python train.py --n_layer=24 --d_model=384 --n_head=12 --n_kv_head=6 --head_dim=32 --d_mlp=3072 --vocab_size=16384 --activation="gelu" --norm="layernorm" --norm_place="pre" --norm_eps=1e-06 --positions="rope" --rope_base=10000.0 --rope_fraction=0.25 --qk_norm=false --attn_scale=0.177 --bias="all" --tie_embeddings=false --parallel_block=true --init="normal" --init_std_qkv=0.0165 --init_std_o=0.0 --init_std_up=0.0165 --init_std_down=0.0 --optimizer="soap_variant" --lr=0.00359 --beta1=0.95 --beta2=0.95 --weight_decay=0.16 --lr_head=0.00633 --grad_clip=1.0 --warmup_steps=200 --schedule="wsd" --decay_fraction=1.0 --decay_shape="linear" --final_lr_fraction=0.0 --batch_tokens=262144 --seq_len=256 --doc_mask=false --train_tokens=588300000 --steps=2245 --dataset="wikipedia_en"
Each number is 128 + 24 x the weight over the matrix's rms, rounded and kept within 0 to 255. Layers, rows and columns count from 0. Numbers have three digits each.

# layer 11 MLP up, 3072x384, rms 0.0701, rows 524-560, columns 0-191
108105159108124160110141135088183110120144153153125112136112084142136070113117126125132122086111151121108094115088091133129119135131166109096144144148155132120140099101145130154108125091118134123129110146129115126117079115105109092160099139123116141091106122071131082139167097129142076104125122134130139152129114131120155122134138181130113131151176103121110140165125118130137140136120066180139145128142137176143133122142125128138105115132114103119129112112132103112116125112137126101117120119124086097110148140142124108107096086158115144139099148122159142120101074137113126166
154145140105143119148105095139135128129160129126130137082144100111134153121153158088125111116098136130096135140123116137110139146108124078139147144154130102119076129121147145092101161099133104138120163139137122118108165108147129115162113104121103124095115117111117192159139138138151137117127126114168117132126161111101157138123126103075093104136109128098177164130076170166107097137176142104086153128147160128101114139078144114092137139136130118130138138129095156184169111146110111104103131120131124114120097126138110124083174163107110162137122125134112075123155149122158099098
158142144138186158137106118145166154141112122124084112106087120129114096136133121123095126151118144138139096185104140141114135126080156157126130113135107116116125125160155117129169140122134100155118140130143154135132138071131120106119119127121141115143116153124119128102115133103110120124147122126163094110124094091133127129128125105143103137160159078130153107114134102122138081123118095136099117097139113146147119116185156178152118135128144113126146104126151102151138151083115150099170149123108105138132159133122133108119141152122147112119088149117131149134102117105116163109
142090126127146168130148113086135123176148102193168147119150137127150111115157106154118117106123089113111114137132140118101137120126139141149130124123131149144129144173131116109156133130167124142161130144144127090146119123163134126168135123146174122083129135135129146093128123092156078115124161175141147130133105146113134103168090155161173079119105094133111139138190138108105107113136108166084104145181127144154139095097111132166137135091113129147192154111147095131102117187103110091127132140081122157144097121126101167099139107121118125087139124090118081132127120148135095098
126144148131084143086194157125115185160131160102054132184103087110104122124163150089150122158162121094138083135105122111109087154131125118149101131154123140116143112130135099124100123122102119141118134084156160138111122133145066123143140112071172154136126131116120143181151166122171108116117108102136112126169098135120101134133161163089119129108156143105031139108184127095111108141142093093124118090106143166142127134162135124118119178197088146116117143133138153150164109094078123101074125127133126136088118120125125127122121116133112083138125139178108127113105104129112119095
184095099124152104088137138072136136092114179122112140099123034164154117120110153145116079175147136151178109149121152163117081156119143163092137119077161080162129156143157129136168068132135158097087144113148055145099168132094139168132123099124127083093158153153128155148120152140165135159135074107120162102115118171169162118129124112182145117062152149172098139084151184135150149138151142101090159117177152196125144123108128082160102077149138127108121202132165138146139116132148120163143102151171108128087101114117176106140111139129112177148090121085118089124204117126166111128
095140129134092152143167116124110131105154135161137106143136122147150147103146130103124140146156127088129133098129120106119122123150107124130146114122100085098122075162095104139157124134152145158160099153123110134111143123114112097123139152118157099103130081154100115114149136136135146131109133118153146139112142148173128124146135119136133108094149158152146123134105142108138133141114091099124165123148122105128130119126099110105083101145110129134140121127163135142114123100122109118103133103116114126107079131086136136134130109146169135188114152116138127145124170136085143125
128117134132095139134132164103116118126103135121123154140150116136129115154120136158097105143093130124145104126145119172118120129109107129150077112155096111128156143137140147109107138138124080158170093146133147101123118124130125119088122146145147116133068112125176116119136148116128097147129114104120151147116077095130117135125096153104136165129119144144154135123089115090132105116122105135150137074170158124158099116095141126087139095122140152152118099083120122153136144109168100102122160165101115161137136164163165114092155097144126081118126127108114124124102116119095155084
186133156125111106147082132148109097139121136116117127140139124133136147121114088182149170146139099127095159104133120141086155142165154142165123188107173140158086166112121124104102103149121095191101112108125105144137087109117160132133133094168113130130144129150146142101122135138143122109128125125075149116097102122143121166065120166171096123171157144109106113148158110132155157103154125133137138161133091139174095138136112125160104109145104142123159136077112065093107092160110139174149116112109115128143117128108135115128131143125121106104125118089175122132122128177093167134
141096108141125133172087150126148085107185138112149097137108127148082141087152121103094132145108117092116128138137157137126157123129121073152111163124103126128127146151071127133133158114121096145126114162147085105149108142137115120101141135158136153120137125147133131127138111134173132116111135130126141084121120098143148108134144111102150132134115127117101142128124121105101085081154170150139155147126146152117136122099127131177142135112116164121113112144140168124122117117126139166136120122138092148139129154113117121103105153124103117135096111103132128080153162102130123089
103136113104066161152111141151119140100166167161117085112116089128152135140127133140147134151113168190113168133120096115144116144145087124131131139154158078136129089145155094091135130115100142133106135123161131137115116141125149124117128144140137138145123117142118095108138152131105127110109122129173140126104124136134127122072105146133137118121129125119096175166105136126141112087134153099142116137134164117131120137118127147183157138116103115135154141092100127071144139111148106106138155103128098120154119113108094120152101136099133129142081091171088094126131143118129114118
129101106145146143115100102109124115124146150132121155132123115111106145147137152113114146082105176109112139133154094137120124143144104100064135164126134129087148119155114137141120141124124123176103135109118112119149125101153116089137139129160154134128145142137155134119144127131098143131169110136114153147131163093148105163120115124108127084144146158114134118129125142109136101142128133136110157142156112172137165133131091157124113114115121121142137128116134131149124111129131084125134095106141088125140150121151112125133156107104161114183156150113163106132166127151119158112
119145139114166169158137141143100148113146134141173129149135144162107139102153179159135119139142131123091136127131132137169109113149128138120140109131167115106122102081170172169153093080145108131130103134144077159107097083108119119130145134099151077139131147115109102094109102118108152106176123151126147125142120091106096104130157110145110150169139114117165135143158133134116144124121155166144125133127163094120144077135122133105181113095141132124090148173092136124128107175145105112140153094137125109152128120128131091123155102120113125157108157124113119150116106087086127135
113126088142106162147190130138135118152110126128094135138102061092100106109083127182122130108167118110133124171138169130111159098107107115173152130134144118143158128134166107116114105139127153148157161143129154119139139180075140123099138157192139117153173090189098132123108085144108129147140128133139148149133103107099085099115139146137124134148148089115108154117106145147136124066140165103115135121178181095126123182138105146173145123122154145134138147142113163113101105148130136132119146122150102163136135138154142096131146117142121108146145132149122121138117031198088080113
126119100191126126131113140120122116108128135150116117134141113154156104117113136177124129122124128085143088138157121116123127135125133113108145081151100136137109117150133109152153123130120129160156108107083158107124118130126137149155189098125138118110133108101159152147112114143142120116103093099148140120159124133110112135100130162142141135134126121150163125117121163132167150124130118113148146115112145091159120140117125133146144123117150166110096112115131130111147114109124141130114168113147128132158145123136163125122133141105125144137137097160107127105124111112107182132
116152155150112134125146101144145145097130085117148126154140114175152114147120113143094140124121149129098155093099145127133132125156109132098141168147120136147098153117136153117145093153122123138162150087137143087123151124114122110142140134096116173127141131162122143145143154114164114183131135093113114111129114139132109107100121121141113116186130120140133134138173126143124126114160082106127112140115123155145149151084107147135143109096143138106108096129085131097124177139173116137144133122155121132149127125107130107168075153145162103166132156135163103177126143079113111137
106135119097141135122155144076107135152107092166101114089150122110116079127137149101173093113162145106127120119127118117135129091125128153127117133117100133118148131116119108143111145126173139120153073101135124144100130091113098111201125156088130138112151140144078174162099130112132120102135153138104115158152150115166116160163140113096147107176142098117147107145154130138143141130121119141084118141090119153131123095123136134147120110138089112086081127116118138149113154141081189115121137137145150133107147160117143112142140155099102164081099102152120096144136124091116121096
105162127147177121143132089107097134135134114107126139130138118156157109096087121140081095118133144141127143113116094134124148121131142141147098164104116121134119128150167126128116178125096070055128106108144135137118137084132091100191148125137111139103117146139135126130155127110106083166132145116123129096123119093181169104094137158117177120164160101146138128102157131088131129097136150194126097148111137131146130127093093149126130127129136104140120117141157127120139140123100150155089112113107111124150136141110145132118206119137142138114141171157074099186131120138162118072
138127153134153116138178153160139149149178133166154148137144156103106118148137110108124139126162108125163108099118092148093171142137152185107097123179127130105127106110085120083085102098168124119148126112098149178151084099129127101129105132154132069124155159106079099127136121159170159141115123142164093096149059126163146120132127106145101143158118069160126081116135120073107119130128128110136112129188152155144146151163165121117136147117134103121138178112147117082121103112175152086088099127153093151153089107143118126139129101151155116148123103137110149077110151074103146101
160111066068156113117130145104126140130144139120141095132132124111102133141123141128137119091132145050121145126085123162121126131139119142128124103109159124116143122134089095096132164135106149129145116137112134126146156108091125112135131073097131120145104147132148142098129131129150073158125102132104148131125103145133092164130109064144146124102106109157157116144137138130111093151102133144133122141131129179166108143135109130138115088170129180130103152131146107116141182079118147135104116130137183118127140102144122085129098144089145071092153137140140120136118094157151134130
131128162131142202142101165113071139145081116170135133139134158125121172131120140113103085111149127107154161123093085094142101091125139130121145121166179122101099133117159112115134163117105176121145110133113152164124132110116092144099128111155114129128115131155108111141139135138115130096127160147151092135103091095148114146121093090130087137151104111119092148089138081111125156162155136143191136128131172170178164107112121123108136145164124131100155142139109105129137108122122165150109137135134147160135107143153120136152155107148113101102133170109107109149155165097123138138
159145090131139103143107117135141125115155107125157131156111135138128120161106109139132106126125129143112140101120063161085153112110130113156129089120141140109108148125107162126112131118140105089136117112137113144099125097134157100115125101176146143145108123100136115171114110138101124124118139119133106127190058157122107083118144143136139152146134111114077161118121124116146147160178118124135110154117133094178135125128097136122134131125103139097128155103172132148155071172114128148137125078123121151131118141127067080136146100119128162088109172139132104117101173107142111128
155168083110102132179129118107114128155111153163137182069118111093169117150147131071088111169125133120144128125128130143181134102136128115137109136150151174142138150072100067164136123137119179096125113155144114142102090088117130129104150131125152146145144111128162098126092160130089153159102130098156140116181143105096085107142092141122117097098145085125127176115117095137151111168102131148123133102169156124132097129102127108130195106108083153113146134113143139095120126139132183136128105139097137145141135145134103046118211164147127135124140108074160115081112118130162099134
131098112177121095127133129121149147157113134105091162132116138121147145121082118131142116166113163151110120129115104138130126138140143141130088159139118110125139081134109112078176116090113138147142107139125109134104151106126134167097161109155124123105132079142082093136131102141147154118118124111148104126105115126106126131132149132153165153154170143113091144148119087124106149146112128139098141137117192120161097096161151139130127141108131134093141127140117147113110126157176108188091124093134136129101155135155112151129138136159132131141120167132149140137145145107131122150
150128155116131175121132103114105086068108156126152137098104120146133091165072167154105153109133144134126137142128127157144092101114139151119138116154200102122151155113118134126142118122143126131118101157147139091140094107136111117118125143123147140125139132104164110110121072130131127146096148148134142128134116085112120113090129093147176096115099144115117138141070152115117126147107133109176134129133077111138189123117147124129176108148112077135142132114137172090152134132107117128140097186133096102122085118158105116145120105155113090174111147115108118087086150144144158149
143088097109134121137113119140108096114150084106099114128131108117113097153110078129137125127125153113127120151156172165120166112159110133117147141146146127077140121106109124106095117085143134164140102090183156131149141132127104132083137150145165127112106145108135172123124131155131164125156121140110143092118117113129087177104103116143150152148126114087109132154084153105161088104090186086139141129143142156109083077066069109165156141125088101125089105131160171141138124119107122142158149151160113161127104129129119145103169079137106140153151101140162128068117087151151075120
115093170137136116150138160118131160107110153177160146121147161149127155120137135150141104118155160068112144093114132138103110137086123162116167128164089079119096164123131142122121116131122124148171166098106113104130162114125120141116104140134102155101149124176125131069111110118127131148169070091113162130143102136131123153101117165111128083129149142110141136123097140105083116133114133148144173083113107103106108153142167140129166132108125090151096157143176102078138136078130118100116115128114109173118114164120155097111151123134145134160127123111145137106151125139108115117
180112131136114121115139135101108107149098136127128169117108115122112133124157146159145090108137152163100123171118148143106140127112160150094062126153115113145101106126073092154142155136093133172118121093117105109159143173150089158137132136111150145116096118096193148105115128119092160110128126130107151140104143118132150136092172097147175092121150155134142150099134091135128119164085157151138107158123096115148125175103138113157128114122133106108120097138112152096130128138184120113125134117154137113148099184165078116100091118095147127110078144073122139109111102108112142125
095134118121190137103138088126143102108089125101140091158102101144183136124162069114124142124142135100125137148119119123128132101166136098104156103117141111147133137108136107110147131155150101124106139097148119134132135133133081110152093116166086119107111144094148116138133122145149100155133154136121162127115126162090121112141120131107138141174128132111106118138097126140131099142147144156136125144163134116149140106141141135111148129116140155135084156145119157083125140130144128093082132141105140117172130121153125119121120139146128142134137143145096176114130145119110146151
133100180159078187173102095157125180123093117059196164112086123141158082097090121139110141171152154127129138138080135131121186170106140108133150134151127088119156143126126127148127114088161105092128145138113118103121150109153121119146163106128112116124129089150166111125139127120104115075117132101106130156114124115107132176106156128150100083141134119113210138125142141147116101126114137125158133167124149111114128127127120126097116143112130171102098085108152109097121090119135097072112103176100143116122094157171100144089146149126140124140131157130089110081126119153163110105
139119156113119116088093106119099167152178131135167125146138077127143114145115183177110122126116118157163113110124111143086125135079110160136150134153128145184129167127119123142129126104131146082161143143117132124110177095139097126144118147117093100122110108078160160077138143097138135125158100101141095148155104115099164091140144176089142158124118130140094157135142149104105131146142157121123100134125133105119105125154129093122145169131127185135114080141099084148146132127077158089150123091106150081104125134115170088124148135093154139159090088099104134090126154130136166128
120107126138140088058144150122149092131144213123134186153208100136175175168178063112128125155134125094091154132098142137150090109135089143135137181141133113147115163063097126063146161119165162145105102139181115110107158079101170103175101104120099111160077122139094119150105091117096171147135167090109127136138134163134108078101113168094155104146116143142111175159136109208114109122147091130082134125150100169081143144171107112130120123119094144134122164138174147114144090140106099160093131096158173136133145129135114185136177114176133126130142151119112145109155129077141123165
140165130121117083085142068120123132162145122139110104170143150153144114138123106135155152163125182110091115140107135123100091145095141106097125077142113134112117130100140129106082151092170148110101153081148076124138086126119078093134072085121132112103107155128109108033171157152118145128164096133131100094092124181152163125118113121156150143161135145124144094162094087078141178148101128187116114134123173164159094171144148129080179083140137140139092103127115125114139134165123115190160119109142098128152107094172120151124182112121121115064132094121108149172112128098079089112
129145142123093121124109104107101142102110085148142119138140146148199171102139152155149120120156143103172138145129113081098169131117124135120092128143096113114144132110138116128118129134132117139120124131122149129088098148077130109118134072110142119153129108148161091118147167135127090103148137148119135115159171133164147118152139132127112144104124105153150097133118149156123149099174083099149119144105126094117124130109114115131134119116152131094122143100136098120122156148145170122127166115138135102151124095148106134098115136160133164153134108084146098127111174132092170157
184159208125109174119130091158164197127152096090090130149098088099150137113134153167142119104155115138130112155115129159117156127114170149059084125169106137163138096135079144119140104134100162125106094140160127123171102135121142118112098125157131110116152106149118130173168137142124118126120082131107165135089146114161143108120144087130129108105125055132152111161093159136139116150115122123118074132145088145127176083110165123167121140115142176130132096162132134146125138110115158188139105104092175086151117135113119133127114121144098119099116134132112153112147144126130201109
143101121133138147111136109167141166134131117147114091110094145142146136131110118071094156136125081124117106135141140140092122120142108114111154146082136147197079105115134140142143078163138101137124137160160114145169103083094148124153175099115167116147134129137115160099176173102111151122121103142118119163071123123153078115124110137116152114157116112120119091132171115153165106138144146139146178086142152074115119184103130167147138111118129149089158116127146145127143122170120096129083128169156129173159139132167071134139108124100062166111186073173136072179122185096122136115
085116129112140108160077093162122106142117120149158114111168142134156120170135123142127138156112084137130135144115111146122135153142143082116135128131116135114111095140137116134122164127141119133152131127093145098138135129141104134142136137143164136107101106139127129112125152138087130157108140076154132149175138126135099156169109144136158105120133148114124096124172126135079152137139120155105141096122126122111111144105135108138132126141128114175138120120116138155092138136092126128097133119135096090071086125149097077106149088113118118130142145111152131138112110131121152113
# layer 11 MLP down (transposed), 3072x384, rms 0.0678, rows 524-559, columns 0-191
118140157149110136102102124173156123169137115142129158089127105153149156168108130144156105089103158103132129107132158126144161174155114128133090158140117144114091120102129129124139091122173125157162133134113115122130159099166105124114127142145121193116126128181139150170113083147109145164105140133137133123133091106138140136126125130150131145151082121114153145095137119127089135117126152130090141145134121082101135147104165158093176103112155102115152111132157142110152123145085166098137131166150105144122105126152128098124107146127144131143156127138085122126141147114129089105
165131117131142083183114108164136152152123096139134139119147116104079131151103109114146115125111077073128139152161083148138123107178130059117125091131126133115160129138128129142119114136114134100100160108141157103147098134160110118122157143115143126125121135098113116116120115144139140133125144106110138179122158117135111081120162162123110105118166163137121143111128143081107096167126134152160137104104159159132113118125133126113144127152140131123099131104164068119125087141121116159115144088094144171109129162164177138140142139102168137141155132099146134152120150142119125138
148124119144092113137113131111103121085138140121166130157135142125120135119126108124151131145144125142098126131138114118158113139155121135139145116129121123134131158099121115112123107165143123138189139105118128108124109172159139171083154145119119135143130126165131157139108085132162129130112128131124167140148171187126140157133123161132128097082100115122124175134118142154122146144128127114130150140127117162133109147126100111089114119123159124124132158091124101123115126154107115135123144128168162117167147137099138146155160081142096123122127146160108128143167097128137115100
120125083144108123123150113125161167137116143108137097113148112121096168106116101157115165102108172131116171110168151083200135157113113128176113154085121109151101150152122135115131111125108140121090052113127093163157141115095136095138118149138118101151157125122138116173115125130113165132119125092133126201116136132153185155078124123145117136174107106143140125147112123126110113113111141082132138151111162165067137065152111154123120102149096129104116148140136153158138127089140089146139124111081095131127134122124113117145129137151162161120079166177154137090143135100132154107
114109084115134095174106132153102122148172111125188149138109106134136110121142140137098129144115135133175176130136141121111183109129151126097176150124102131107123065130157129119131084150121091139120151143113093122159125101158116139098149143129064108162130192117134122148100165110124148125138167177108144148194180105111135103121099115128124067100141153137178071172112165155115156118111155159132107097108134129153138111110130103168096076093138131140121126103057100137113102108154158131126109150081138147166116151146143108136140154112125138097137109117150118117103166129137136114
118167162140143122081119139119098143141128133054127144096142101129122136125150162091070124121159106163135140131151151108175150133130127124101100121152124131101109104135144170132145104122088104141124182158094169154159166165102183140111140155132140067136145153182122112120155151093093063125112140134134146126099090186151112097156146116186096138156085080141159122106094142180135116116128129144105114142138152156171091118124126134105130113115124068143123105139130102130087136069093152131147068087150201071075122127129111117076108188154162133159149151066099169167187185148142120097
125112110094152109119131152097111116108104086097113120114119126115150143126160140128108128144100107143175104159153069141155118166117143108115110112104101122103128157130170111136123134083108135117106163093122130107097124147150145109175114101111114141142134118123106142153114118109107117119138156139115130145115133117122179118131122151101145123106141118112109132086134123153139102120144111169118136103131168132145146177142131152111098131119157124107108076130089128142154131081136125113191110080119111138099108130139093085170135127128114110126128126116130156123152113165148118120
097122138108153121112109101102100143103126150137141123117165122132126147124142156142136115131118140084144142092081116126092110152132124112179147090158104110110126124112149089094158155162153117131118111125152134142138168132173125111147116118130132106095126125114089107129077107102149119145114127158145119106127129134128116137091140133132129131109138107138117130123137073113142112126104134141128109164161114082122138108111148153143093119131158091137195154109117148121167113148138105087131135106129120145127098092158145141154099126167109135135100132111162103063119109106154139112
143142186150129125128134125084133114122083123152118164114192142106133173106125120161152112158130096117130102156111144144079122131137080137123120073156142121109101102148140128143126136152111169139128168132162099129158148132138115147107125137096131102134103126116140146129196131144123161151119144169159104081144128161155083135144102146178117181159124144115109110104104089140142155169150146179127136136143106096154160139133100148160137113138153100121141131152171101132140061111135125157089161138116142123130110126127122109074131143086106118150099134138147167112122145108182109147
151085118082134109121102157114121115099124113090130135108119141147153102146150105120083121110102166103128147103153118124130138129137134157102098158136124123142130158181086099134105156150092120084148134137144140085130118110157109096121124116143124167139184115136150156162107119133149139137111173099137165093114127136117146137111145139103143149103104150124114136106067102121150123088104149132145126166116142112118125115126100120127128134173114124120092099148155110115136138080149106133136131144086089201104114150111140122091166134171098108086143077111172097130129169139132101140
176078113126115129113130121132125112126145092121150108112069106156144142156142129130120094134133107110108120100135098164108155145131104144142100084106139132170147144132117150191134143188138103124113122112108132142160162136126127151111138157107113147130137156123129151109071103114112087081178089139116137153085173123148109125158127129083131114140114109144166125154084135127140079130131138076125135141141123157126128110162115157140105154144120120139146122123154149168158157149102127133112149121157108130120135153129147122126131128103112109126173171085119137094124135179155167115
092107110128138139162181149104123124135091165107097110148098136135170096118114128092137104142139166130166129168132114107094102122129113156110153111114127117122068116138085158115157126144115121124138141123153132128079157139090148134146129119123109109111143123116115097099120142158109108120116154151134126165086084101124120139131128120108143153150119091139059144143118142118097122127093148162102151096128106134122149143122118154124135116103142147111102120155106139114089115129146139151141135154134138109168110135107075159151085153130125101129108140109117142107108107152111170146
125081159110100117155128129126155111151126184142169149095100170167119129159169088125120125128132110124084150117143119144134131129126128130113166134136115134143099146172160146140167106137099177126115120176131127124142103177122151130117150114155128108086138095105086088123089108135123077127130135143143087138102160132166092084101158108134125129107117089146136040133115129078174069128129092153145110141136125150126092115155157121084138151144141119173114136114149091144132105174113164117162174078115136130111142163110119093104172087094181111115092125153090128114133114126137157115
121146110109083145115134106134136087154138086152136133198115124134197119141093155151108123168110131128165147126093163162124130120140148140110109148105147104157143136120143123121113132102124078102156137100142122158125162075108119117169166107131137121156132102102119085127141186129138127186146175122139102100163134139177107140117106126095068140124094117131095118154173128145092117128148170172150105124130066109093136161098111102147123148134139122164115134130130127159150133090113150121164132163117094120123119126107154133072122122082126116152115139164149088119098147101110099153
155146158175116123157159130100122117119150129159179134117099117117100150150156157134145150146127093146117112153138134090154150120142125121137113115139150109118115141145117113133109152131100124156132130134122128129108119129136156141148148072111127119136140122123095132153156113147139152133121096101154093093109118162097096129131126134136124140136181110133127143135125130135163174099131098117140121110146108118114100141096088147130172123120137112116131141080141079111112115134146102107147148127139123123137118107172173110112114143146101107113126109110130106125091140157119123101
135119143132087114119123156144125157139112129161151104118104117134129159184086136155132150130116105153102129120100164103103105119128125159129142095140122088106132152128146152066122124101082115108124122113176158148099148113104131147159170121178094102122123124170126157116135126150154105176147131163159139142147144116114184133138113128075135136102099112221124154109132106126152130142143160140135141140140126110105136103120132134137105093129174129151156143113110092082134087090186096151102120126121115167113170136096117129120110158150115132137135121141115132153123110103126178127
118120134101149119106139098079128099143140156138150144112100113138110130163092133115155099149138100116120130117132085102167144116122158119091146137091132115163119145113139113152112129161119081134105123139120136136133089161107101119154148161097122129117140083146085142159127160117138117059133119134139187164138166121153129114146067091092147118150113139107101121127143141121118148154178148152134105098110159153133154144118142131130119132108200108134133097143170087176160104141114117072176154179083130101146162180112078116104108152151140115113147128136194110139129132128152145166
126134132140122114118152107134107119092163148151143135132088116118167157098098124155115160143159104117111119131090093090147110146129179121113138139133102176166154141143145149100082122160161085103122134143144167136128117161102125123112145126128101154100102154162155182092129132138137139119162169145115145148125173140155117103130129135112099143112139096137104184132109097127163126120128067183118108103145136138095088122132093144093114112115171095145107123183093135150131125121136165157086111168159102175152160136138154137104132133128146138112159111143087098105130151139124121163
128127121118119107098113114123115138147140120124111125122123105162100152098156153138074155124120131147110117112104131112120106130102116131128157150138132131103128137153096095155125122085113091122159121110134116115127130146115121146105137106140111115135104070131145144125100155123079136156139150101142128121102168110100153141137089182115138115094201128140131170141158114143127133099138114119140116155090113092117073097128123137135089100148141084137089134100108117170116153114120074125121155094080095108085110117125079126157118132104154124145129073132163093099141126070156134126
127125146155097144092101111135124132155107138174108167122107097128127139139070140133104124149162089155087104136147097119096134125109106151084143110139103162141134093140170161119194160148130139159116141106129123099106145156137080106124125116120099137121144104131112098154134107159145144117168104147150130116187065129167172124145111127095110130123132143070104098149142137136105131139156153121133115100120133124095126127130131136129139143116149108109166095134125155132126109159128142123118122127137143075134118100133123102089117116120103164135117130131128162131128072115172111127
098161106129105122138137106130110138141137130120137125138101116128129141154120135142094144110155135106134169182128117169115097115128167092116151149149141135107173136136125110088162179122111117126155067131142095139107150100096194143135181137157143134127126132131134106125128152151138148132072107079147108110166128148111122140137180093138069168119137155134128132134152075166126135119137107124130161113142094108107149120108115130132147108127135110136127157111106108133154176139142119108140125111099102138138165121132139160117119133154136135106156117088095174123129128109126151160
152152133105126113141150141079098168078132125156141108145096084121159096121153083173141099133082112104154148130093122117112159176123121100131118095129143138170098099105119108167150131155106153103171129103109137085109078130157133108139118105126145140132145140086142121130128117109096100136103130111158166104134155169130137109126157126108146121112100093136114199108092142090101147140131126126072160168095147150167108101135078093131172171132167137150106128102171142155120136116132136147151122081115116120107141120197077120140139142104129136129110150099138103096123198147144139121
109111112105136075133110116105156135158113121145156115114115101147136126087184156134107147136130116097155162162119144174170145098082159160165132147126120139093143141100180164104123124084132091090127128073105163135147147146129137149152147139141090099136095095105162115129160092113116176140126154162081091141192128153095120151155138132145098091157145106123117132141135097101116107143141122132133125091144112118140079178111164133134124103152147144133126110118144135132157168091111126091142121133119128146134134136175112158108116150126132152092123112144103130125146110149105116147
132133127124149151144123142121120107155098147134141153151141125151102080153163105145161136102125108147100120103105063134140174147153103133134120146113135115155147163161107065140125129102114141111131055110113122139115121098137111137124122112081189086131154151142115158145105160126134120145111128115114084125129085150116114149122147113093103140094093111159135118135122101108129149157132172088123131170136141120146119102146130120101082132129130142135113097087110126146148109080123153159150128162133162158125111097163189153125116120125122128169119119134105142163136165141131129106
090152123144166154125102138145076096069090112111131124129142126168116130105130128143121142131165112106128133112139125111135113114113112127134130114122152154092104102137127126101062109086132157131111130153142112091128103092120127136122113117097110096053168158130092140095119155100131157125106086151129144132132158146105152129099149133079140142096112123137139141139150179091126081143139115117122096130127067118155078084133136161102209072122134123099185090222164132114091130103132171140134119169124102087137105128146107067127118117134104129157148107151051139125114129101170132189
071186090077110167117110110134175114134130105129148132076130159117106149125120143148120074117137168122173079154087100114123159159126148117141158149100150127183136133115099138106139158114122121118137084119149140150133181123143179105095130143104181083120173070107109106157142133107151131159119081146143149123101142137121129132103146196119099135095115124128130147144152107178133123104090141140125119153081088142122125118129098140136109130092119092115131125129102111126112137094181102120106099146122174107082165146130126136137110120123128131128115134106151138141095074140106140137
091110146138149146129160153098163150150119059129133124136135105108155158135148147106131084142090125123161113096128157121153103149106163176160144184121144129069111128113119127125157127129088128144133100101141146163108145128129062136145101122123124140134089105103081094141100114124118176135121088152124129075143139112119121110137088144128131108139119146122101132101137135128114116119102133101140133108147114099128146124136151127159131068126155122126117132135135103142149137119118160150090122188105123106129111149133115147143160133103137110122154138158100103175141130101116144135
168134094138137175122154140117093172155122157124128140133170111143162116131086138104099149147176176129142115153140080167182183100107189124110122116103100130165151155130109175139131101118116093161140137135122109103127096149129136120157096096103127181117137156142191182159151124151118133123150150095138077106100152147117140128108138138183120110133149150144150121074155138091140129166117099141129080156108137121124152128123095128140152118157147133102140107085108126123099106164110103108148119151133133190119102111132105108144152154137115110129144150115116060159174146157077101100
195125130110128162102098136107089117177114149116145180120129126124116147142141118146134155091102116134139169112154073150153101112136149149084078118135137134132133163121122121153116124125101127132124148135151116121149125132149097138126151131082165154125114084142111164117118154096133115130111147143109163121149152132141160080157136100125144124123117112111140161118162108089141120166128105118111113121127123111142131080112100138122147121120146136131083130103071157144107155125134132135132118112133118096147120118116128124132126122151120118119140146086113120102105131088130137144
116104140123134114055148140136110123108207159104146131180126154116125151106144152107191114122126112156106120148148113117156105102151105103122104129112098162112104096145146132100125130120099129182119117130125153140141133132108145133102135129166127115189118115160100156111124115157149137126100088116127133124115123164155102125122124119117139131160106116146090101147085139129104122117128162134121091112125095144139081084151115137135140112148194120131106109135108115170105125121153121189175142083116100172118156127115170121141120118092144123117125092110160103150111111147140156124
103132143102147128085149087118114137123145165160138114094144164080125072140135149160130122109126109102131138107159138105078120142121120069148135094092096097138143128150093102141154128134155148087145113167136137160146144140084150121152139122125111098098124163102135119092128149127117137116137158152124117116096066125120100151147122154134153138166151142101168101143143151096134164157144103149105127091167151072115151143145111111124130107136160157135125110104148070113134143135104176133138120124107112131114132122143120136120166119094172150141112158125125172142105134105125101111
120100129142098092088130127135137110130138155126113144186136135161174115093123103119064097141130150119089145124084146111121128127172144134132059113151142162138134154104115141121137161116146140140144088150129139169111147139137166136141104112142066152127153214188158134156119093146089166130211141125177079110118131131175120120123174113078179131128104067148141096186141113119143157186163151133170101177071137146140161160062120121122074096135165135101075116100174077172106154112082172089157122154094131146151107084150102136148141171109123154092108122134132144136133114128145168136
097142075101135135100146153136170133148105092105138120110143163146086102088162134091148170094106084100145119149148127163132157117113132167125096137087118102183128130087171095144172160131128132117094155125145159130114155087120163155098127176108125138135170124158133178129116148148153153089102108128135148140089138109101108102112083158120099129133140100106094130123185091060101112117151138127114115099091133117144158101127104132159127141121127084068138134156105151104123074178096114083126126175102128172100198127054151136088125171090129102106166117134135096129166122145145145144
129116112145119139145153119160134141116150144108081174116099121138111129100121106128112155139160148124141141116132123138113080131155136124128115145121121148193138066148161126121124146127131168114123096128148140152171118102090145121122129124122055098115119089093113146148144138105120093120156104108154162106106089116138116081105090125059110128130144196142147121119120150129139134153162146117144137153119150149138157169151130076128108115153144140143152156121104168082116119137130104099083114109097129132154128140127114104091096099088103143107130101080141123124129087121157091130
163102073146149164166149117109123134148117153168096142111117151104167156136081093136069130113149160127097104104111078115100130115118130093152113077125180077131154172113132131120117123114088140092099138151116107152126103099126125099123150106084127109106103145122113145106152126120179125169152112181113122106125094141160104092155149082126124156093148173096112115126122164174112121139130121139102155164140107114107107141140104065093133150139142124148123121145149123139171116141117130148091105106145165155158099157141095144161111080149135126121089125098106114139147157143100143141
142168094143163147098116177129138116137139144178097156133142138147134133135130149107103118105129129132145112131120171131096110125127126188129105130119106107160134147088114188103174122126109124142125150117143075141142102051165135125158131118145190144097095106173115153135115153121122145127134094102187134110140115098149102153136087166134148150151150096077143085112147156143118139125142165147111175151138138102161109155119138139152184110126150120151125162124145092115143140132106098080085108149086112100127122146165121135112129112127140139101119127193167089127127165123151163071